{"n_head": 10, "head_dim": 64, "qk_norm": false, "attn_scale": 0.125, "extras": ["capped logits"], "init": "normal", "lr": 0.000429, "beta1": 0.9, "grad_clip": 1.0, "batch_tokens": 65536, "train_tokens": 884400000}
Each number is 128 + 24 x the weight over its row's rms, rounded and kept within 0 to 255. Layers, rows and columns count from 0. The size above them is the row's rms in percent of the matrix's.

# layer 4 MLP up, 2560x640, rms 0.0444, rows 247-259, columns 128-255
size [103 101  93 101 105 104 107 103  86 102  86 109 104]
[[124  81  94 134 161 143  99 151 106 163 147 134 129 109 107  92 114 119 126  95 129 108 122 160 133  88 117 148 121 116 110 148 134 109 143 142 135 117 107  78 114 168 105 195 125 161 128 134 159 140 135 119  97  66 121 136 141 129 137  99 118 122 141 142 165 104 148 105 108 120 112 147 131 148 137 119 148 133 142 141 118 119 166 146 144 164 148 154  80 109 148 106 140 140 115 140 136 118 133 144  87  95  93 135  97 112 155 103 132 125 107 139 121  90 113 124 143 150 106 126 106 182 143 117 139 111  78 104]
 [152 137 106 172 155 136  87 131  92 109  59 125 147 129 127 109  84 112 115  93 161 124 189 131 116  98 109 123 152 138 156 106  98 104 130 145 157 129 137 145 129 123 104 139 125 134  83  93 133 141 129  92 137  86 129 134 159 132 133 145 163 147  99 178  86 129 194 156 113 150  97 126 163 103 146  55 124 124 111 112  90 107 151 171 123 137 127 125 132 134 117 128 101 121 167 105 112 122 136 139 159 124 126 120 102 144 143 122  90 118 143 124  98  80  88 113 116 142 121  89 127 132 115 155 116  88 101  89]
 [124 148 142 144 188 138 140 105  93 127 103  94 115 126 116 134 147 129  71 118  91 131 175 130 105 116  81 171 118 161 132 123 110 114 106 136 134 133 144 156 129 110 124 144 112 125  99 111 120 112 126  91 179 146 161 153 120 126 114 117 111 137 128 141 139  83 150 114 137 136 133 139 152  98 120 111 133 158 116 113 137 112 107 145 100 138 110 164 137 146 101 131 134 130 134 137 123 128 129 126 165 147  97 120 135 144  98 128  81 130  97 137 113 128 144 103 126 125 122 103 152 174 169 138  99 121  93 103]
 [ 87 155 128 137 142 142 139 134  98  87 144 125 110 141 109 136 122 140 103 121 123 112 137 112 145 109  58 154 134 130 141 144 122 124 152 113 152 113 143 118 126 124 132 119 139 107 139 160  97 130 149 103 108 148 116 101 128 119 117 100  92 154 150 146 103 140 139 150 115 130 124 122 145 139 143 105 122 115 126 132 100 150  93 115 149  75 116  84 145 161 130 140 123  91 110 129 123  93 159 133 155 150 140 131  98 149 139 186 127 109 138 136 190 110 113 101 148 120 107 116 152 116 135 121 157 131 116 139]
 [ 99 113 125 123 116 132 126 156 134 116  94  87 109 152 118 108 107 126 159 136 158 116 163 131 131 163 112 129 158  95 146 143 111 142 159 129  89 121 196 161 135 151 122  85 174 131 123 116 161 137 108 182 144  72 162 118  92 156 145 153 121 113 102 127 127 118 107 144 132 157  88  95 146 100 119 112 154 176 117 121 119 123 126 108 118 127  92 115 109 119 153 118 119 147 164 134  97 108 149 150 134 135 148 138 119 111 129  97 102 117  98 136 159 125 134 162 142 108 128 127 149 161 120 131 112 169 138 109]
 [139 104  81 147 136  96 131 112 102 111 141 156 148 175 138 186 100 129 121  88 154 152 128 150  87 109 143  95 192 144 129 135 141  95 118 148 116 122 113 106 125 123 143 195 142 129 117 145 105 112 138 118 114 131 133 157 122 105 120 136 134 133 151 120 147 112 146 115  79 139 122  94 142 125 130 139  85 145 151  62  74 125 100 126 160 121 153 152 125 118 105 137 173 126 175  99 135 105 120 157 131 134  93 171 123 170 173 141 110 111 152 145 104 117 142 186 180 147 148 122 135 160 142 107 146 152 131 106]
 [131  98 141 127 100  84 106 152 120  83 126 103  96 132 119 134 133 130 105 115 129 125 135 103 153  88 133 122 126 115 104 138 115 144 115 117 118 103 132 118 117 146 113 152 160 163 134 133 117 150 133 176 110 117 141  97 103 125  97 139 145 111 124 182  99 128 100 163  97 150 122 118 151  90 122  99 175 131 101 116 133 146 148 140 156 125 132 135  73 127 102 128 101 134 119 174  69 116 139 142 142  92 117 121 128 131 166 161 105 142  71 137 110 175 111 134 133 110 107 153 123 144 188 137 164 141 137 110]
 [ 98 114  99 171 125  99 116 104 113 112  99  89 136 152 175 195  97 140 128 121 144 100 119 165 108 109 124  96 153 110  97 116 153  94 169 151 118 126 117 118 118 140  83 153 120 143 113 128 154 178 128 120 119 145 139 157 146 127 120 143 133 130 158 123 124 121 192 161 132 126 109 131 135  96 144 134 143 110 105 118 135 129 121 105 137 118  96  99 145 139 122  98 171 115 134 146  79 134 148 158 152  71 111 124 107 142 184 161 100 111 137 158  89  85 100 145 153 136 118 113 144 124 120 138 162 167 119 103]
 [110  98 106 140 144 153 155 134 140 117 128 124 104 102 151 152 118 112 134 103 128 102 154 127 114 160 148 130 112 146 165 127 127  95 146  89 106 105 109 137 133 132 125 106 126 123 107 150 149 109 108 100 154 151 129  89  83 172 125 124 170 146 149 168  95 134 121 123 116 132 128 102 143 109 148 123 173 135 134 104 125 169 164 113 144 104 143 164 125 135  96  98 121 147  99 135 137 104 122 119 110 132 134 123 113 149 134 134 147 127 162 162 104 154 134 164 190 123 118 134 151 150 106 135 111  86 108  94]
 [175  80 113 101 124 131 104 156 125 142 151 106 134 113  61 112 119 139 114 113  91 142 122 110 115 122 125  78 145 113  96 124 145 123 125 175 178 115 151 141 135 141 115 110 140 115 124  80 138 144 118 185 133 144 121 163 145 146 133 146 100  87 164 134 118 101 158 114 100 132 162  79 128 162 123 119 105 159  98 105 150  89 173 110 128 115 135 127 133 156 132 118 160 130 111 144 113 121 148 143 137 130 101 167 103 111 150 147 109 112 124 115  99 127 145  95 151 127 183 113 174 159 162  88 123 144 152 136]
 [129 130 123 165 152  97 102  91 114  65 111 126 126 114 145  87 143 122 132 123 131 118 107 162 140 134  74  88 103 120 148 137 137 119 146 130 148  81 123 110 102 120 158 176 174 132 111 132 133 137 150 133 139 115 135 116 123 165 166 116 108 107 190 129 131 132 161 158 103 165 139 114 146 141 114 112 125 123 122 128 101  99 124 144 139 129 125 119 131 142 115 129 119 145  89 117 134 101 169 113 141 169 139 134 137 107 113 168 143 111  95 106  98 109 147 129 143  86 162 112 135 131 172 154 116 120 127 133]
 [127 114 101 140 135 142 127 128 131 104 166 114 142 150 112 122 102 101 120 146 151 141 117 173 168 137 137 124 106 130 153 109 103 133 127 132 155 108 118 102 125 144 119 128 153 162 116 119 139 112 122 169 127 148  81 105 110 156 143 110 110 124 153  94 124 113 118 162  88 114 113 137 141 136  82 130 123 163 132 143 138 128 116 100 122 146 131 132 107 126 146 174  94 150  94 128 156 135 160 158 121 167 118 152 151 155 120 143  53  65 119 132 132  94 109 129 115 133 130 122 132 144 163 147  83 142 109 121]
 [128 138  85 108 157 165 104 126 139 160 140 118 185 137  92 125 128  93  89 126  96 109 154 126 120 129 155 169 182 105 154 124 160  85 131 141 143 169 112 128 114 123 148 174 168 145 112 143  94 125 105 120 116 119 145 180 126 142  98 156 107 146 122 116  99  99 132 130  92 167 129 111 153 114 148  92 104 145 122 111 116 158 120 127 133 117 144 153 167 101 101 110 129 146 142 106 110 125 120 142 151 161  99 128 131 143 135 162  85 116  79 128  85 136 106 115 117 109 176  61 107 168 141  98 100 123 109 117]]
# layer 4 MLP down (transposed), 2560x640, rms 0.0375, rows 247-258, columns 128-255
size [ 84 128 106  92 105 106  97  91  77  94 100 114]
[[162 117  92 127 133 154 128  98  87 160 165 118  89 158 161  97 109 143 180 136 124 130 168 132 124 148 132 130 111 117 117 122 119 126 168  59 114 175 167 134  81 108 128 137 168 116  91 121 154 111 111 149 120  99 157 137 156 113  94 173 129 175 129  91 141 145 129  82 106  97  77 145  80 156 149 142  99 130 164  96 139 124 145 115 108  79 149  97  85 119 108 155 127 127 113 100 123 150 113 120 122 124 144 143  82 122  87 117 155 151 171 153 142 130 103 145 109 137 162 107 126 121  70 151  92 138 126 136]
 [ 73 156 166 137 126 105 129  53 108 110 114 118 123 114 136 161 128 114 129  72 141 115  57 160 139 148 133 111 122 152 152 121 136 109 106 106 147 125  79 109 125 148 114 123 156 127 141 140 106 137 128 106 154 135 139  96 115 175 172 130 103 155 169 119 150  97 106 130 118 126 154 171 132 114 130 114 157 103 140 139  99 161 120 141 101 111 142  99 113 178 102 155 144 116 150 130 134 101 197 118 156 135 146 118 131  97 142 148 133  94 118 148 147 147 150 123 135 183 114  97 157 113 115 143 106 122 116 166]
 [151 113 129 155 159  69  97  93 113 123 100 113  90 109 143 144 136 141 123  53 102 144 153 124  93 146  97 105 135 148 147 114 151  80 141 154 164 102 105 114  98 125 106 194 173 124  51 140 126 119 112 129 146 141 131 152 158 140 134  70  85 142 137 121 176  88 134 151 118 163  82 141 123 115  83 109 147 176 126 103 132 152 121 138 117 133 123 102 139 110 102 128 153  92 115 128 121  81 173 161 151 130 120 155 149 159 172 169 131 100 106 100  99 166 143 149 133 133 145  86 175 114 156 104  88 118 127 139]
 [159 138 164 107 130 113 111 147 139 157 131 138 134 103 130 109 113 123 151 116 121 120 107 131 133 144 121  96 151 130 116 115 162 140 156 139 105 136 149 112 155 143 137 161 144  89  89 117 100  72 130  95  82  96 101 121 180 120 159 140 139 131 109  87 173 138 128 141  85 161  78 135 119 108 117 124 132 108 141 132 138 115 133 134 118 131 113 147 142 121 144 155 134 164 101 137 146 174  61 173 136 145 104 131 138 149  71 118 144 129 114  85 141  85 147 144 142 154 147 120 147  97 156 144 118 127 140 104]
 [147 160 139 146 168 134 124 158 136 171 121 131 138 150 119 157 140 120 113  92 137 154 136 135 121 137 134 137 115 122 137 123 165 150 153  91 132 123 137 161 101 146 105  88 122  77 183  97 119 124 128 116 134 116 169 122 178 109 164 107 102 115  95 117 135 140 111 157 115 101 135 159 138 132  88 149 122 162 138 122 167 139 164 168 109 128  93 128 115  66 118 154 159 135 118 141 155 120 112  91 111  88 163 142 131 106  96  90 118  78 168 147 159 142 107 125 108 157 100 154 133 109 109 135 167 136  62 125]
 [ 97 125 115 142 145 114 119 124 107 131 112 132 111 110 116 142 127 126  96 123 129 154 148 167  80 129 164 130 133 119  94 121 166 111 164 113 124 120 138 159 154  89 123 120 133  86 157 150 120 129  98 128 119 151  94 120 176 144 109 151  96 145 130 146 103 140 127 129 114 150 155 134  96 114 121 123 140 118 105 102 180 151 172 156 116 204 114 105 115 142 148 115 109 117 114 101 127 106 130 158 166  88  57 136 116 146 128 134 164 112 111 158 104 124 126 128 147  88 105 135 102 133 135  89 177 160 162 114]
 [156 181  94 128 110  91 105 155 167 152 112 147 103 141 113 140  99 137 153  87 148 165 127 132 172 115 134 122 132 127 148 147 114 102  97 150 127 145 151 114 132 138 143 147 112 104 110 119  95 139 110 129 142 159 137  90 140 129 100 133 153 165 140 102 106 132 113 137 162 108 131 136 123 111  86 127  91 124 156 129 130  80 141  98 119 113  98 132  89 113  88 137  89 126 136 123 122 160 116  94 132 167 129 135 131 145 127 157 152 148 140 141 107 105 103 129 124 162 149 128  51 141 159 136 148 118  89 114]
 [143  89 167 132 105 114 179 146 128 124 134 116 165 142 164 157 158 113 115 110 150 106 160  63 114 114 121 130 164  67 141 122 181 119 166 141 142 101 112 126 122  72 109 115 151 101 124 144 133 102 128 179 124 103 142 175 116 146 153  88 163 141 123 129 114 167 108 103  89 156 112 127 108 141 161 160 107 103 147 102  79 116 108  96 132  95 152 104  81  91  96 159 137 117 158  85 133 130 135  81 154 145 129 107 126 142 111 166  99 118 145  97 167 136 165 149 117  75 118 125 140 152 146 134 108 123 134 124]
 [115 114 139 106 106 144 134 137  90  98 111 150 131 163 134 163 145 195 134 129 150 113 140 118 130 121 108 141 101 132 109 142 133 121  90 127 112 121 103 107 153 115  90 139  83  71  60 135 156 104 163 101  93 120 125 141 155  91  62 127 146 133 147 145 136 160 137 115 144 110 111 145 144 129 100 131 143  96 145 131  94  90 118 138 151 155  90  94 123 134 153 139 157 139 141 118 140 123 111 112 116 152 116 116 137 101 186 110 166 154 142  94  96 128  79 166 148 155  98 130 151 119 130 156  86 153 130 158]
 [158 179 159 123 127 110 122 151 123  75 130 133 132 168 102 159 105 110 131 137 127  98 149 121 105 112 109 125 108 137 119 125 140 111  90 102 113 132 127 118 157 110 132 127 136 147 134 141 105 134 119  89 121 110  97 122 140 146 103  94 107 185 141  99 143  92 162 143 153  70 127 112 117  94 110 130 120 102  89 138 140  89 133 133 180 120 128 138 128 121 127 102 142 158 134  89  90 125 147 131 141 136 153  95 119 133 127 105 116 133 117  50 135 150  73  76 148 137 127 149 134 144 108 155 134 138 130 156]
 [ 86 130  99 112 128 120  91 103 117 120 146 125 122 122 143 151 148 115  98 145  93 135 152 162 126 132 106 106 136 111 102 103 105  90 115 116 139 124 149 123 115 141 116 147 144 139  85 127 112 100 129 104 166 134 132 105 136 165 175 129 138 140 133 157 133 100 153 150  95 147 139  89 137 147 107  75 129 171 108  89  71 172 156 145 124 118 114 125 160 120  79 143 165 165 132 119 103 107 142 172 153 159 132 104 106 141 130 138 111  80 108 109 142 155 104 164 140 109 129 119 151 134 157  93 122 104 116 128]
 [125 153 113 169 133 113 129 127  67 162 144 105 180  57 136 139 128 169 122 133 136 125  87 172 140 147 137 112 137 154 138 124 167 145 170 114 128 141 112 102 151 142 124 103 108 119 114  85 103 124 137 120 129 118 119 140 148 169 139  67 149 126 150 120 119 115 164 134  90 125  88 117 156 158 110 128  99 150 134 145 126 119 111  82 161 109 127 139 128 107 138  94 161 141 108 160 128 118 192 134 102 105 169 123 128 115 154 143 102 153 137 168 119 126  78 142 145  86 158 130 142 134 156  86 111 125 162 101]]